Each number is 500 + 40 x the weight over its row's rms, rounded and kept within 0 to 999. Layers, rows and columns count from 0. Numbers have three digits each. The size before them is the row's rms in percent of the matrix's.

# o: layer 5 attention output (transposed), 256x256, rms 0.0778, rows 56-63,120-127,184-191,248-255, columns 128-255
# v: layer 5 attention value, 64x256, rms 0.0725, rows 57-63, columns 128-255
# up: layer 5 MLP up, 768x256, rms 0.0551, rows 0-4, columns 128-255
# down: layer 5 MLP down (transposed), 768x256, rms 0.0304, rows 0-4, columns 128-255
o56 092:470478530457536516474458497461475496465432557532491479528492452527472561517492537516477424511494546459487484517568532497456561439475594463504522438473506532520523530496522471492496538445541509455455472483580581525536553623557532549494514439421494502529532534443473537569501455517467486469487454476475503556507468466566532485553423530517485516483533488449505518506533453501541502513572
o120 102:516531553521515462453502467550548482438460549547473457509447473462556421498491519532536483486465524525444498525485482537509473523520502486509473603518560462523514518547471463455469499591525507522510515474499538488413539497521450438467454512515509440496452535488411564387544419564597565461426555525490493511449438492447479527500521514505582544492542431491472486528506480479504529450585
o184 075:490495505496586508443507473544488458455518486555501469519427502486538518523501480464459449455513452505536459575513531477382509507524531487478422487535526516523531469575545573542484499511485451545452501416512461483500474588521583495494521566490540418545534528477498509507460465527520528571542444511488518554520493490545490559497539522457490535512462522553565476535553549587471475469520
o248 105:503484488535477499546481485470452421474530505453529550462501432540558524441535420473515520519502497470408551384515510506519508531489468536375552525512470493463454539475456481459532473423514499528482530521558471508485480592496510502515499489590465518460510481453481465424461500558386492429557536481509528485547522514513577531488439425514387560507516524509518527475479539566448537528426
v57 080:499496504542477516526560518499452562543557493404520497495556467511467457547515438447531501494496499443421576501517433457456520534413427523498541483531456493549467488558507535495559471526496547499548558445468534567436467482488496468436431505511543431448457463501495466506440532529495496493550471455510517477459513513475491504422501543500426497539523496489461485533543570494511513456509
o57 092:464535548430484508494498430484451497462426573505485440547502543528455649534557517537468523528566512528558450470511497488498551459519549491466502401472504563486479424521546441533597537438548493524460516548537551519492491551530503561480517498471538455498549500511532529509533510487483522484428477573501428560458430475534485503572532455473511508492478498461461500538544484524542515539520
o121 103:482511556505469552556524412485551535463488516501500402442510455533540505574578544510443493501456539614457441495451479518516463517517514532444471563517511485551583484459464416484467528432550488504459489541461469477476536535494507549500501454486549464551470475480518536509582486469494453439421505539515454495464484508517530492538455523473557467516524533488512526474459408531477498517517
o185 084:520489486471527509447463462527494506449492453537449422492496504492518657502562455469456489459572496542546510499473478501488493509490529449442474455488513565485481422511503503496544512483529453524479457446509467515525440534577508485491561526500473523490579470468531526471476494515492557516491472596528499558550473457535498575544528530448477490484481493504454503510507521589465481576551
o249 106:531484504503498535538455424485464405502428541481503505470534490515528570470542430467491539519542566574482541426451501510527445500607530477410539482499462448409434455456465447463566493445522451536455463581497449472504451535553531516495506518498480511524543442538557432481525463514431467479490483570530498513492512447569544443497466433513508497538486543442484501470561530554478512563540
v58 116:464448487498418505553457456524535501474531500469540526516456474482445581482488465487474506514470457524516550521451500494570511463522584480478467470427513513494600507582459464491470505502532503545539550472578483496521461504488510561476517461487415552401488531517523424427522534503542487506544501515581541521493541479532496486533530559458481424474525501545487462422514436492466456486508
o58 117:572495497577483570531525560539466498453485417524450490492556524483560539494527447509486446478481433438427574518505501498478491446487474528541525459524536452478468530508476425496542451532479519598497520534436519514503521426500460460472503584533470473521455481465459479477470552523504525510443595471453423515504514487419497524463447505514473483485544472504435456480490546521559536568488
o122 105:469529510467515475504502549535529507490529501479544516491501485494486467452443513415475457493516532413485466498408540517517507507527436514521526511419511477430497562559465497551524486472461460411508528503518506447539480454467565497545519488481465512492530478489499464553524577500529516460520458447520510461520546487490522513500578444555479490564434485462491517474566529465483531449507
o186 096:552545509532471458500532568436452525478511543492538492461602467427494505438589500460497480515541544391418543472498478527472461535509414458493541512496530502517470495400477452449491500477518495443499517567561558480480507479486569459491569494491498456536492444557476479433511561476530426426539465526429520510536528518463502424522475412497460422514479528463501527521496504466524508467474
o250 118:540581560481542439525540481537431475503528538533572502457459494477503500498477567540465449490481496504482476517541486512499440471489466496575437482568548501479493551475582536505460573476554557484518501512442469447518496502492522438471578486559540445530473462469472506538568514543529437488454541470510467496488386520459499491560528592569472542550502436491529540505487567508543484418564
v59 093:474529516532439523525526504515515631477505509476573514517523460523524580517512517511483531536482529495478460509447469560520438485542523473519530480482453507598552542531490541528545495462504446467519579466530595520434447518438457506546483500505493505508509595497433555598500475509497471521496462476499418474468525490547496429449555542469513499501473497591567497537495461449478531518482
o59 093:494492520475500582443514421470448416436495512471472563523435355551515490551519509508496487528507475573567500453509587533558567489498447520480505507509522454454456427536563450542522498509510495454467505530459558507453459558581562554482449517448503377521540479505509539458556480448546554455482552503498471494524456528483581450488509491495513483442483526517474531455446495518497442473521
o123 100:499490549472535479527482421460506549455465508520442431482488445492546479484536517499450430514479526527467470494420494480476500494518597470533423550547399467525520508496463514431510499503460539517513464507548456404479502578460529519509519456477555440525464471530518550546516461457469522454530492533482531455503597470505453447555485474554504504511449583468495489447515456450470507543527
o187 089:582474461461491521455498481437422502526467511572458478489469560493471519490443496499457480475531445603594523545534510580497528539462502476505524531490511527469449492488583539571482540559460449500524446485481505484560450505447456464523561473431442521488521487512579465494502494496469540498448515502488516490557477550493570552515465460421468533467523548563473525501469552515440455484498
o251 094:507531498509485552558515488470420382490495546456530533487531517491493554455502568467510454505549533533465534486552437492509450478528420531563481487486506438407520536483580457506502414489474460599483487527474456506534466460502554503503537563513557468446563424513516422425497472505557469497487499558482477526471538494530534495418456549521470453517515476524448488458539519479493533524531
v60 111:480385478434576514490535489478589523468554481586470520524557519501427577492509545545478519469452524549462510409457472477433492518449539578485502545445474507477537545496540528492485497513428514428508554445515457477514464482508453497448469518425496443479493470445469486511466529469493521503507488546516529532494499447449445539517511477513509477506538504535489564570460459515532503435519
o60 098:516551479553554516527490450503439522484491456499519504425414452544562467557536506443472514486519437490533529458568492481512490430504480524452439457520534463507505499511455462493532463500494469513463498518499452461497562428536469465506500507532500525473466555473525436533489438506486566496490529509521446512483552440456451520543528453561489570477478448498515454404547488570525521535579
o124 119:512447488494436505513470475534571479495456540441471571483505510509469548502506541445623422530486498511534534542532496559512465490461468447531496547461492496461483525484496496570595483574468481484443509468473487511449528444468533498442493524477510488512451448501513581478490527537456504522424465498488374529526457534514540509488462543462463554544504501428470484474480451508492584494491
o188 091:497537448507404510516535532548468511514475562480544573543489520501548502516516512492494440488479519444547594558421524485441500488528523548518537494456505510499507575475503430551538514479510557467526431458467536436468550448490494581517571486538532538511490548487554498438507491531513482481526484410562556542475487483501527482490490405520481534496468469476533443464548514468447536467480
o252 094:505622524493513520503488574532469408537419499541515486513481558524498498518566570514390458471501504599528538547487495552533470517524560463505462533514542424545488504517478538473491502417539463470555495431485518475514484465491480432599511474468480465499430537544577493438471549543477511480509505563499532444501542462546444524516513536476426527468486470527513540451500507504466500492505
v61 073:454508510473517523474465482544524495509443507534502472545451475516560540487490486487432501529365520493557426516470548542483396446616598458502454535522503488501515518422496479567462527455560489439450505581440475438481459567462517505498479509492482544505543528579478514500583415499499449506453521578494508531523496494511539489557563525514467528501450504582572530557475437565518478525479
o61 086:587511427582498529479523550482546453472571435483523550460465411457572386469433485435497490467431508511458561516485503516519486566502454507494499544514495426474512551477503514483420460531482497492527456475427394480541499437503511482513500517527475544537438489503491473471474482499531476516574518443480531453524585539457531455427437495536544457538498500527521528448477515511465483480499
o125 103:477475500509567478468513563550426518518458491418476558486530485500471548470470458491523441487536461432493597440490522485508463453461523427487542499489471512416466456532538508498576503600450506502503464479547496486478486497475535457507564529513514514456515520548542470550475504548519557542598457494513575464554524451415390479499545457492522533497456514511527491469559592496487497501499
o189 074:505502520500447503507531545444440471560498514496535554483499526501487404486439528541517515539439482480467479461552531531525544473466453539505549527476497444514517588501504479529433480486493498499558512574459536486522570472416453511520475489482532499528415564526524432560508528450492436503470528436487484477487556531462503428466434418573528493527508507482475545482489516403515536498458
o253 108:479547503496520423476553542483545526485563495487481451548461502483465447536465569452544443452463422512524518545537471507503535520412450479580479454497566541569546561537557520582450485587477491468520492415500558481475537434415505510493497516536548482483463536484497578517517517466573533521485492476494480492481507543459458536534534555494511477483554478506495485552451451483530525486472
v62 094:551524492407540517518505491449531519416545453496495479487498460515546443503494414494493519497420493482520541492477469478440432438509521446461480486474451494575514527465498524501466552549454552528546456543479519456540467546531458493536486486528535580468431524500464524474538443460472506468486509424511430518480479433520447497574586578436408479449623492434546516502553447431525553456507
o62 093:489560581577509534460491462521447460453522545502489503536508490477493561448517466490538410470559493551479572511535491560475497493558525481532553453480484467545551469533513412514563503440465438460399547508490523442444512545602531583470538500530536493494583465492523571531446477580497507503473564583528472538500429495540436490504452510448552474467510478525447517449488515541597491454455
o126 104:436527495445506503457464466502493477511463497527533498502523546549600502483521523478441526489469473546373421530455516506464532538560516501475427554545460493487515518466513511493533408508481489505464533510484479527528514500481453490492497541525613503524529492546503496491488464488513512507547513472518432517527546413482497496443494509590492463536472543482457539519508585540468485437544
o190 083:576538482459491571500496469482457516514471550505576503506472529434449466447452492491539421464574411534480480549573500515487453575454468511520502520450523485505484501515641532507528527484464440467531518469538457514501445472459534443533562497500553533499525440528512502529495509555504452546488455555505522468514510562502535502464457527461571513491538528518421481468520542540456446465527
o254 100:496574517529492510514442441463505462460475505485562496443491478461471587486528438440451419498548491456448510488580485511499504541514475546495517467511471489415442477431518498473467499539521471542423481555474505499473503522452513470496500458497456468518538428470517527430474549560430518505497480499522539492401524517579459496445495493471483529519556531523446532500497556557504492500519
v63 096:506457579483476455509544510444421521469528487581502504514562484445462532486508372520468445524507468523532509512453497580527607535470438481494520500533555549507569507484500422565458489562528508482504521543514534463510489534501546458534469473511443499561508430546515450504516469538566493467498472548480444514482540507489480449464472431512507482392446496489481508513485416452498519504472
o63 112:567522407579530530521483552521543494536557387498487514446456503408538468507424469436489547498451524511474478549539526597497556518537465473472460531468521509484453566489458529496515493492497517510505525515484475438495536450480489410503495596519451547446507498494475453460462551486474467508415518495492513490481565518455569500475480538514496569517542565527476434455498508547506463497488
o127 110:418459529534470477526537550463459569497507565467515532466494511544460498439551488459470477481507519504559511420436438517459524510539499469485536477487535518466430556532509477459528469418466521506524548475531422559515470521473528476533457473523554505506509481491460529525508562492493539545563440474469475494541597506519520544436536495490543506546510512534549482477463475491548481501515
o191 085:486566445593478490469504464434527491581599520496502548514466481500529415503520545460557526606460534401496487471502487568495474477498510493476519494498481529536482557553418509498477522482524516436450601517460474495461536495481475536489494588569520484485490502482483489473531538522411449501398502494507520486447556566536499473520472468515486469534549442414545525484602507498542504477470
o255 092:514553506445477535496490535426501505459481478512500423496518491485508480534569569492516527449508496477545519506531504479455487531502555542509472467489496489518579486511502462558528468419528583478549492481518573502475511497518473519536565457487598492471562569566614594606453466432532496498509502541493478479496442580423524497578497538530533493525536548488530538505516492461468487523551
up0 041:550524436505493524520517517407627469531490455513516473531423486502428556415505495519519484507466511495456623493492464458509532538491488514516498505490465466566521500461512530497508468522491485478488444531539483505510510585564528554519542546481495448493590492485542490468495501536488510529479619493505479534495506462492493472567523542475552489505497476492531479478493537512432469559496
down0 040:473481531490523518560512495470465522497515516460479497454501457492512557457473506477513495399540510468468442513569496442467577540462557591444472484485444536509476546517522499477466526462479450486418530474514496459555479482447517501410454498568518568493487501465572457491535473506479502411494489542495474451446480458464453455475507506475434474516455591455466497557481494544492516488495
up1 043:512538430514455554520540513484544486534499481508475486500544440518478514485489507403554496515489461518580535463515481532525484491479442470517469472461457424470670482481470448425542453475508524513511508531466495652538569469408481529439508501539565557525505589501558434423458508508520538534475485507503433484512517485485516536509512465528549503471617512524515520561489459459452496512460
down1 033:460491512532520586544551475469558563521511547560427533521547557561526553506440543503510455494578510533485490504509566505538398535487416474547522466514519530501475532510493431533517469489466516512588533522474571372466492514516540441465529515517480527452535476471566460519517484480482528443493509515550543490533499506556471518421465519503434522536483523452504506523542490537465474502484
up2 047:532505492499524488536525452539508512586529533508513514580494506502462447448496477521519521482447487519476463524478571434484544506522504481522520446420469526524427510524508579517479490492483474541563444451514488436547542462465496526534508490524508484425450555496528535525497474531475487494488486489497557476496471432471449421524482481490438504504516506476513454479506519553505561647479
down2 045:405478568458485524475569519466549589502478518436465523450477469530510495459551573453483467551489539494442510515436525519497513492433549542451502497410528564526444548475523441474413538533487468547520460498523504468509509477458443511470536537531445510544483412595526439461488491500586463475432486474488499502495471499471544518540464487504437563498493470510467488490555518537517444409512
up3 043:438530395565442502454488516481529541444479448523551491552572452548459454523515501444495477484456490493548470552526483468534490531457439524494538458481452461489556458468464457446481419500561489502575476508546503535452553491477501516461501436463453510436528576463503437467494525539542535538490406514486520456504517523557491403505511504525516489461525505507466469524502501516513492557438
down3 041:563430499522556515543508509398582536499466456587446473456474514564421505573476532495503544486560533505552484512535505435573359537497463488519506511438514583520497484513500448520475492502509496549500567496474528468493534500503506489476511501460529514518513489467490529508557457495535526512468498515497563477426492577509536479446479467467475504550504539475533501532469481546443470539493
up4 255:470485537520476539594457556530504507534404518464494496527514512513484479467478515490500466401514580545482477499458448466544537442438559509461546464490445496452522456495447485478553572423559504526469459524541527551453499475438462492485510503522483529453463498496482524457548546497525480484545498586552459462520524589617550467557427461444482551492514449476559528445481520549429493500514
down4 201:468496503491488522531444504495474483523582432493548470460540486463507462473605457427548565552484459485489537486529521501494436539499471526440470451532471465570515539467536540456473570505527525440492509468560502446495473596516512486484522458497511478538571470417485508597454546514496493484501494421542500515545534536512498534520510525466530561556531470494480464458557495583512518525498